config.yaml
num_hidden_layers: 16
num_attention_heads: 4
attn_scale: 0.125
bias: "none"
parallel_block: false
init_std_down: 0.0
schedule: "wsd"
decay_shape: "sqrt"
batch_tokens: [65536, 131072, 262144, 524288]
max_seq_len: 256
train_tokens: 865600000
Each number is 500 + 25 x the weight over its row's rms, rounded and kept within 0 to 999. Layers, rows and columns count from 0. Numbers have three digits each. The size before them is the row's rms in percent of the matrix's.

# up: layer 3 MLP up, 896x256, rms 0.102, rows 45-69, columns 0-127
# down: layer 3 MLP down (transposed), 896x256, rms 0.11, rows 45-68, columns 0-127
up45 104:501512524528499509480473525498524510516486470505477514509468476522542521504497514525496495518471457544487497490524501494502495540491466498513492520495532535501529514505502502511473478535422502526497489538497482514509453534504506515512459536536463485501504489491490493491464514548477472502494538534552497525497527514492531498444480512460499470522504531468523515468445506509503466493544
down45 102:559532537543486509512493505502442502523546543476504498502518533506466495533480492520545531504521528477487538519447475504544491514505524506540470486499465536524519501473531525529461473544483494466453494508511480521486454517560485492532494447523475476524478530478476478543491493530529473484498493473484503501463460508467516511484482492465533484486499495473475501457521461516479524501507
up46 093:520501479492518464491482523468532501466499541486493483451520511535497464501530489540496515522498483486500475472491522512504521499496517538484521451520477494485510506477514520488492486477511496505525515484463478487514545442516512488473487505476471526504531523484489456501517486506502510544513535521495496438501491551503474501470512537453483453481486496507496481511530508503492485485527
down46 092:520531504518456541491493474490486462512497560469504484523517515507552526524524473498501533477511527505472483449514498502481504520473505529509532500499481516482492491497452479478479475528488488489493486499474522491502468494493507464499488504512510494475484483474474440501456478560473476455517507505503477487500465542509479481492468517489513552491471460528490515511484487485481488531515
up47 100:520480508508505460459492486502512488494455473531479516528507528491521513472499500468494523500471520519478520517508520500553494530525499504508472539485508496500508555454449414488512467474480471528519491489479543544480498530469523574478499510483489533544528496493490549534466499472485495503502479485526499478485503496492532517508531499521487476559534477536516530539469514478497446513498
down47 104:499522517490495500485537485488534492564480510486497484507495505539489499510465501477489520569484488503489448506543506481525503503539523513471515495464539538488494499439508551501500494523477500495496518509460459485524561511525507521449451513530488535479495482507535447479499510540489534504483489559536489563466462504495468484519513454519519555541489497462530497474500508468498449501491
up48 098:494484505519514496507560511521482494501498480509473487464483471552514508488512477519527459501482543520572480516507466487512491468477497504498520495494506479534496514503512471477511504533482557485515505501527472491470478456533490479521498516420500439547523496540488441526457485522476499524551511500500471491473492498482558509496482570542464494500486492456519486522528537560507495533498
down48 100:495519545491512502494487495473561519531529537480498457481508505503472465510518480508513471464541481515519510582512500543458479495506475529499511469527502482545480473492483517502487496455493500531515504505499516520503548510484538518504562487507520518492476502479492539490495515500486499497489509512533554521485496478513459507532485505450519458503468516521514486470483469499454496524433
up49 100:510523511531478456521483468492529521479486530492471500488513488483494461497491526478516442529530498491523514470490471536485512524524445524468466492485516498534520542519536505485506513519544491492529499485518524507496516467504538508491512505517516508483494496543479496509490488475517526479507517524501540535486498505551450480497549484455473484522553513469479497502516537512488497474539
down49 099:507487476503519508474477512481485557508484466509498512488479474515497510490486457464455512491478546517495453502537508490529481499489494485508511531564473538457495508471488481497536509522517471447473510499494516489490531518509506492482491465535498489497517498481468500491515509484477468514499502456469497507494510469478498487524484592476538516467459488522483532485496491535523555502436
up50 106:546528481499520499472469556532483497503461516470503447517516547512480529522459509506494487513492486512458487483496529464485466502506533533487514491465468466476469521490452565490509466502516508497479496476473526512474470501549463486487507478453495528473530466514447505521492488485503529511476517504561476495497468494461531510473513521483502499521505517550536481526508504536494485537468
down50 108:508478492549492540523559493509524479546493516520539518500507500487539490529529472504512540487521526508487484479496466523492493500502469467457509522504543510529463504475513465480510472503494455522509509507517483510503513471553518465506485482492484443491515463482514497500486488522476489524465514466492503468478522503522501505469491517548485482492455461466472500488472519504523527484537
up51 105:564461511511525466477497509521552494532462484503514534472463488467507496508509506517518506491484491505514499531482486439510487523535512465496463485505500512518484510506466509484479514465464480537476517548486515530499495527538479469533525491501521501475481464476470564485528478446505471524452507546544493485512523485452512505514541537497480524538467460510500511517539474511539487482511
down51 104:505519479487553501509518477488499476510523503500486515514518505504511525541501501544528424499489521532475460486520533543490528476499495512506533473489516463507495460497477509482529527509503510598505482505532501443513519495469486474461506507500478495482547453470534459486519461541516526490474475507527497445508447454526483530491485454488517556502492476488481517515491514467497472500492
up52 090:508481496520521503498478498519480520490551503517504464544485507523508512463514461507555462521506553469532506520461530498525489500506506496536510505507475504526469483471504469506474490486482478447498515509502548529503517511511509472480521507501512512471513484479483478488477447517503461529509493485507481510474511483468504516567464514534503471475488479452480485530515472453528503476468
down52 093:489513506503526490499440494506492494447496513489480498533497498566483515468540479519457503528521502524517508473464509523506518480517470528530508509503477519492522472499509473519507497536496502498520525490494527506501467487488485512533531477482517434497444543482510506497502509467489497483468499489512500505470470521490521507548532519538539458487529463508474519492534540530511520482488
up53 094:471450508495489510481530470503505481447550507513474482523450485471502510501475498470464474541482506515470477553512489504484477467509499496493542502441471511474468453480515449517503542487514571504499485472534508514521525508492513501485494490462497475497505497521545508532549470486494523515502520503490480500506510471468525523530514511491578521478497462552502461531490482506532493500513
down53 094:480524510503496555499475499498499491488469567509493488510468491451495482459486505462527470502491492505519512538506505514464502474482438551548501496530511499528487505475532497484516470501565510499470529534482463506517506472480542490486500539527509531506538449522467471525504540491524504529487492483496466484464556514508543452473487524481457537485460517502463537469534538485478527503501
up54 106:476482495441479496494448516509503530495483505503503496568514477483521514464487490494490496488492497494443511470463521488482500487501509572531469497544512511503467500458546518489487507484480515552497508472431524521532504537518506454501520481450553458473524514552522479507505530486508485506466498482517488496457502515485480533479510515502532518485510496494512495464489484539491491515476
down54 102:483540494527527485509520502490471499510495478479485524512500534515482497506502470472474511556444497504484512480515459517481496465504516492518521518470539520474532537489506474486483511545500495460483505484522475504492487528488475491458504506520457523528456502480474502487503465564517547521520519508526498495504526499492529465497481472532485492452493491496555466465480514489529478498543
up55 109:511502528511566492527464493522462492498498479503495465515584503552531536502487489483491501496494470556534532506484510523509474491518465451493501547494533522515555491526547547494532470479489489464505512518468464505473500544526464483525464492460538512507535512488553471529514504541495523503503545488488443475508486499503490549494483527463496499517545519476469548494492488509462472514518
down55 108:506475494496502516489514474490479494474500494522483514519488495562539494529492481503485500516479521508521509521505495473513502503462508550478488532517539503519466500484490506532513474534503505518466548505496488509496509518541545473529474503468513542520583483473508443532512541505484476529502497470508510443467544471487521550496506529476481517474496469479509522438502531499477494478533
up56 092:518533548520482512514451473486530500509453475522564475526486495495481455515484516521496481535503468479527501494477474466532571495498467477519474521502491522470480566479474531490478499487492462496508499483473488523517516494475494532478469522483497536500485444527497504466563491502495458464467511519508466499523440496492495503458485492522476493513484493463484482490484503532473495480531
down56 098:515491507477495502528492458520509505619493490520524499502519514511487504483476460535506516468462515469488485501522500501517482479543444483542494506513500523507478483511497518505533467518553485536519479546510466512474519457467535506478544511456548517453530518491466487539483479516495529510507478466494517473511498536496519464515513467519531474515538521497526508457477487447528542507515
up57 095:454469531482515536480506486506479484528520542551482477536517517462496465493507510456465458518504475528536497495542470498500471543497451512538484557537549518525519451492507482510481490512482532455509506521493482493530549514501460468493491542493476454496499485495468478506474521505464505498478504494533494480477470481499499540510457457475505496530484479505554504530482515513474499507520
down57 098:494488520524484517465512481519439468469469469509515511490522461512540476540503499505533483545512472513506541475485516489499471489495518525515575527503563489544515509498524544534501519523500509517501499517511467452524491535514454490460453521529503442480505503514455494497514508511504482503511467482512502534477492542552511478442511453535480540490479500489510501517549540488511494473512
up58 103:528480495481493523461445475522522539504502491494487491530494484499472532519504553487515507489450487518474487472530495498525505499494489559515493524479464502461460464508461520484517459499481479518511531491527487514505472495519524482508525495521531463494516499486437482499475518500524466530480504557476521467495514504519530506541494490431495479540489533469496550521504476531471475516469
down58 105:513496462519536507461471490481507477451473506512505497518491509511519494508539506513503512552537499497487510513491496496491483494522543501498551452521514519529456504518481492517529516503539515481504468500489507551508490495496484562547465484539508499502532495531520547487510501477512538467488486486488500466511508531447503489516478507507480484437518479488483498569516510533497531446500
up59 096:466476494497495537475490512496483458544457496494487485543488488507467488524499462488490496534498487544507512481492527478497509514533473517510482507556502523494493471481517509477447499511506499513525541529485509513519481513504468536487540493519472561484501486534493457466516515463541494500490486510488499493524515504454470503483474534469505457495533500546504501446516476485503477516527
down59 096:514450491515496432533532472508450523487507485478498514481458467526520513505535498474514540471548487478497467459487495483486524494496501497485469505543490499500522506485511538497559513460508485503519452495472485469503495525503512501510497462543502511535473506499511496513469482474485554504495455535508497493480540508471540525496545505456490493443506493499496473460494500484511486475550
up60 101:473525535515528498507509474521511488466501447512525520533543481594493491497486485504531492483491504487470494530423508534477515500515521523507484489463513548486481441494464524497514531506488483532516488505516553461538548508494533529486508535516507470532531485488529504506485487466473480490457543511497449488477522498498494506476524504526485538469500476501539529540482494493523479522485
down60 092:480508501549435462542508548500456485527483500505463512473497522506494512470490531490461495539477503512490488508535462510482501500492497515517498529463514509550514534515501534471533492502493528503521506506496509507485438483515521486483468531527502535446518505505494518507513495481483494474515483482479470512491510511496522465505519440511510492560524483469506488526521517510482519503499
up61 096:547483499509490485488500525495510467506506512465498500459455515481498490483500555528504495527491474457496474489557483463550484514533471513510470517479502474487541536486494505543475477484552566516498560496480498451521528493489489451467492542497467499540502461517497547530516524476504487510503455518497547467473463456503538494511449493483489549501497491488527512468481501493531498497506
down61 097:516516429501499501534513504521490498494484516515496506524508492464478465458522554473476498560470492477523496516489496540490488494512529530497456527509482492538501523484516486511467476466525497495529497523530527529498531483502457543453496512534515511531481490490492500542480476525495497516493503522503470547470491511513499493472539518491488524511484462453467536504472499530516510536485
up62 097:521521533508483452544496517508505499516496466491494526494514471527489544538505520535493437517476501531549504497465486479540484490481463494556502512524472491467526519481480512466462522485493485504487468513494492488521469471477545537490516475486495535494513522457493504488516545496487488531472530484475487524500508493567445497499499508479461512510473526506496475457543476490482520510506
down62 096:485477512517493494453533461493482514537480509496505468520513527443469505488531557462518536558506495533521458560516507506473522490492476501466493514503516533520509514548477499512493450506546532537475503497487470501528506470486486510472474522531491481478514471470533480528482516499542481491491455468508516506477516532544524487505494487498495526499548503485484448477562477500501526506500
up63 100:459499501500524525475458476513497555490527472506487475528500510494476491490483456483468526462509504512499519514547472502483477475468502522522470528508529529481496518519513488503480497471519523446485543522463498507486482528476525487476512564492529468483498459491525518513525529502568456485500538480518493493482483509505493468508500496476503494474522520492500486503467483505523489513540
down63 100:457483506507554477458508470490488498490524502494510490470507514507510485505514485518479530500487499478450497505528481493552522477501483527495534522544489521502473482426535543518513504508494517490514514520522528415513529505483503515500493540475503517467470505513462495456506478487491487483492495519517501457533522552502504516504502508464433508490498479521488469482544527514487517520492
up64 100:565502481518506548495493497482492547481441504548515503481483484500510489517501527508493443504488503545464495503505535520479471510522496514489496519496499528479512464537507505501491517519457503537505526499521476518483490466475444489556527483507470544472517533478468521522513486495528473503537555490516506504511495500497456458511457578512489475471516518492512505496515537487500486522534
down64 102:513479471472450574479481522474495527529534554488488531411525508530517506478501490458479519482518474518500532477502485492521534452470499480483524472446490504533469537503461497527502524477523510485488475510523514526494532510548518458476486551524516461507505526535483484527505471518528528523493501492467465495536509487488506513480477486507514520534491500507490477466478536455473527505509
up65 100:484488527507522469514468429476465480508473466513492473522509496474479491515491489502481543544524502493539508470485512495493507501507507500508542518561487467487505489496523511503461479511494478526505493457530510492492523522453488543525527486518517486517478513521535478475537489534519494485477493508502521511471477547481471455464504486516520516531561503492484497479501520532478528505540
down65 103:473464494526493484466460523510518520486497462494532484548459498531557490453517513493470469514494480479467498478501488503537456527503463481486463538506476477482525532515495523511499477489464505481471524497504532479512454501511468510513498484519443483436493534509532471475486510538491496497457529542460492484535507521534523516514482501495548518528460473521516495543519469489497458496480
up66 101:480517473519530514527497495472518475505516485490504500502528535465501476485522509492462500557505507495486516522534550504483533502496438486509477457503502533476479470487466528485516457565502478501498479476524480510509506478501474500510486484535488466493527498485514518495536541500508491467514507514469501527467510541486509484474474475511494546506512474467462507525490498522506553513469
down66 099:498469496481534517498508511505530455509526510521503502514526543551487522509482502474492486482506496458499474505504493507513507494538502477458522516494532509505432445516455529507485503491533498474474528514499529493538512492483494502491484499514451482505496508481502504505531545509508515439539491541449528542542518480531578506478505502466494523492495486436486491514506509491489537441523
up67 098:471519452518443505512502479504474470476500529482504469516485508507514484491464492502539462531522503450474459487528502492517461484491519465513496457487496488463530512489486506537538477503523512499495541517450538523476525528486515537500533520469477524469489505485500517523494498503479545505484494456468477504481470510518465472527469517496485484531514472508508506512523563513510487495521
down67 099:497515460533511505483484516525498500538487488533526515518455481490488480469483495507570526501476476475455498516516502525474450500513491466499485473469468519504513509511517522517452499502546504497496503509516482485514488552468499524480537471506514516499489512469474483517465479490511548481505479496459487527495484470535487542492460517465515516492504536539446493510503522535501497532502
up68 104:495514512476506503465466500484552496452501504516499479481506476485504527494559485497527464525493504514531512483491506500504534480514546491534512523495478485542480485495520515508473481545491520517447507470533482560488490491503504484493502494484466511532547527448516453499492514515517506490445511496497518521491461492495538489477513488549482501538537494517515514516437477553539489515483
down68 105:495483506540448496470502548500465477483469494498502485454511464520480509507524432513518481538499499475508476523512494513496534514563509478514506495502516502487498475474497531501445493501446531527521476513529483495564526497483503511482494523559495506517498483464536499511487480525524521494484520483523507530533513551486518459525497526496530544504556514509493549503514504532509473515510
up69 098:553498455510524552498546484478471508489492496540482485491498473477492502492495522494524477514538508532510501489493504534483471503472501528511523461516481461525530484544529449500513540503505548526543471512488537480483560504492509469468530486488479459484423521519489476543513489485490454476519519511482525513504444504489507514516491483492511459519493514517477458551477511504500484470485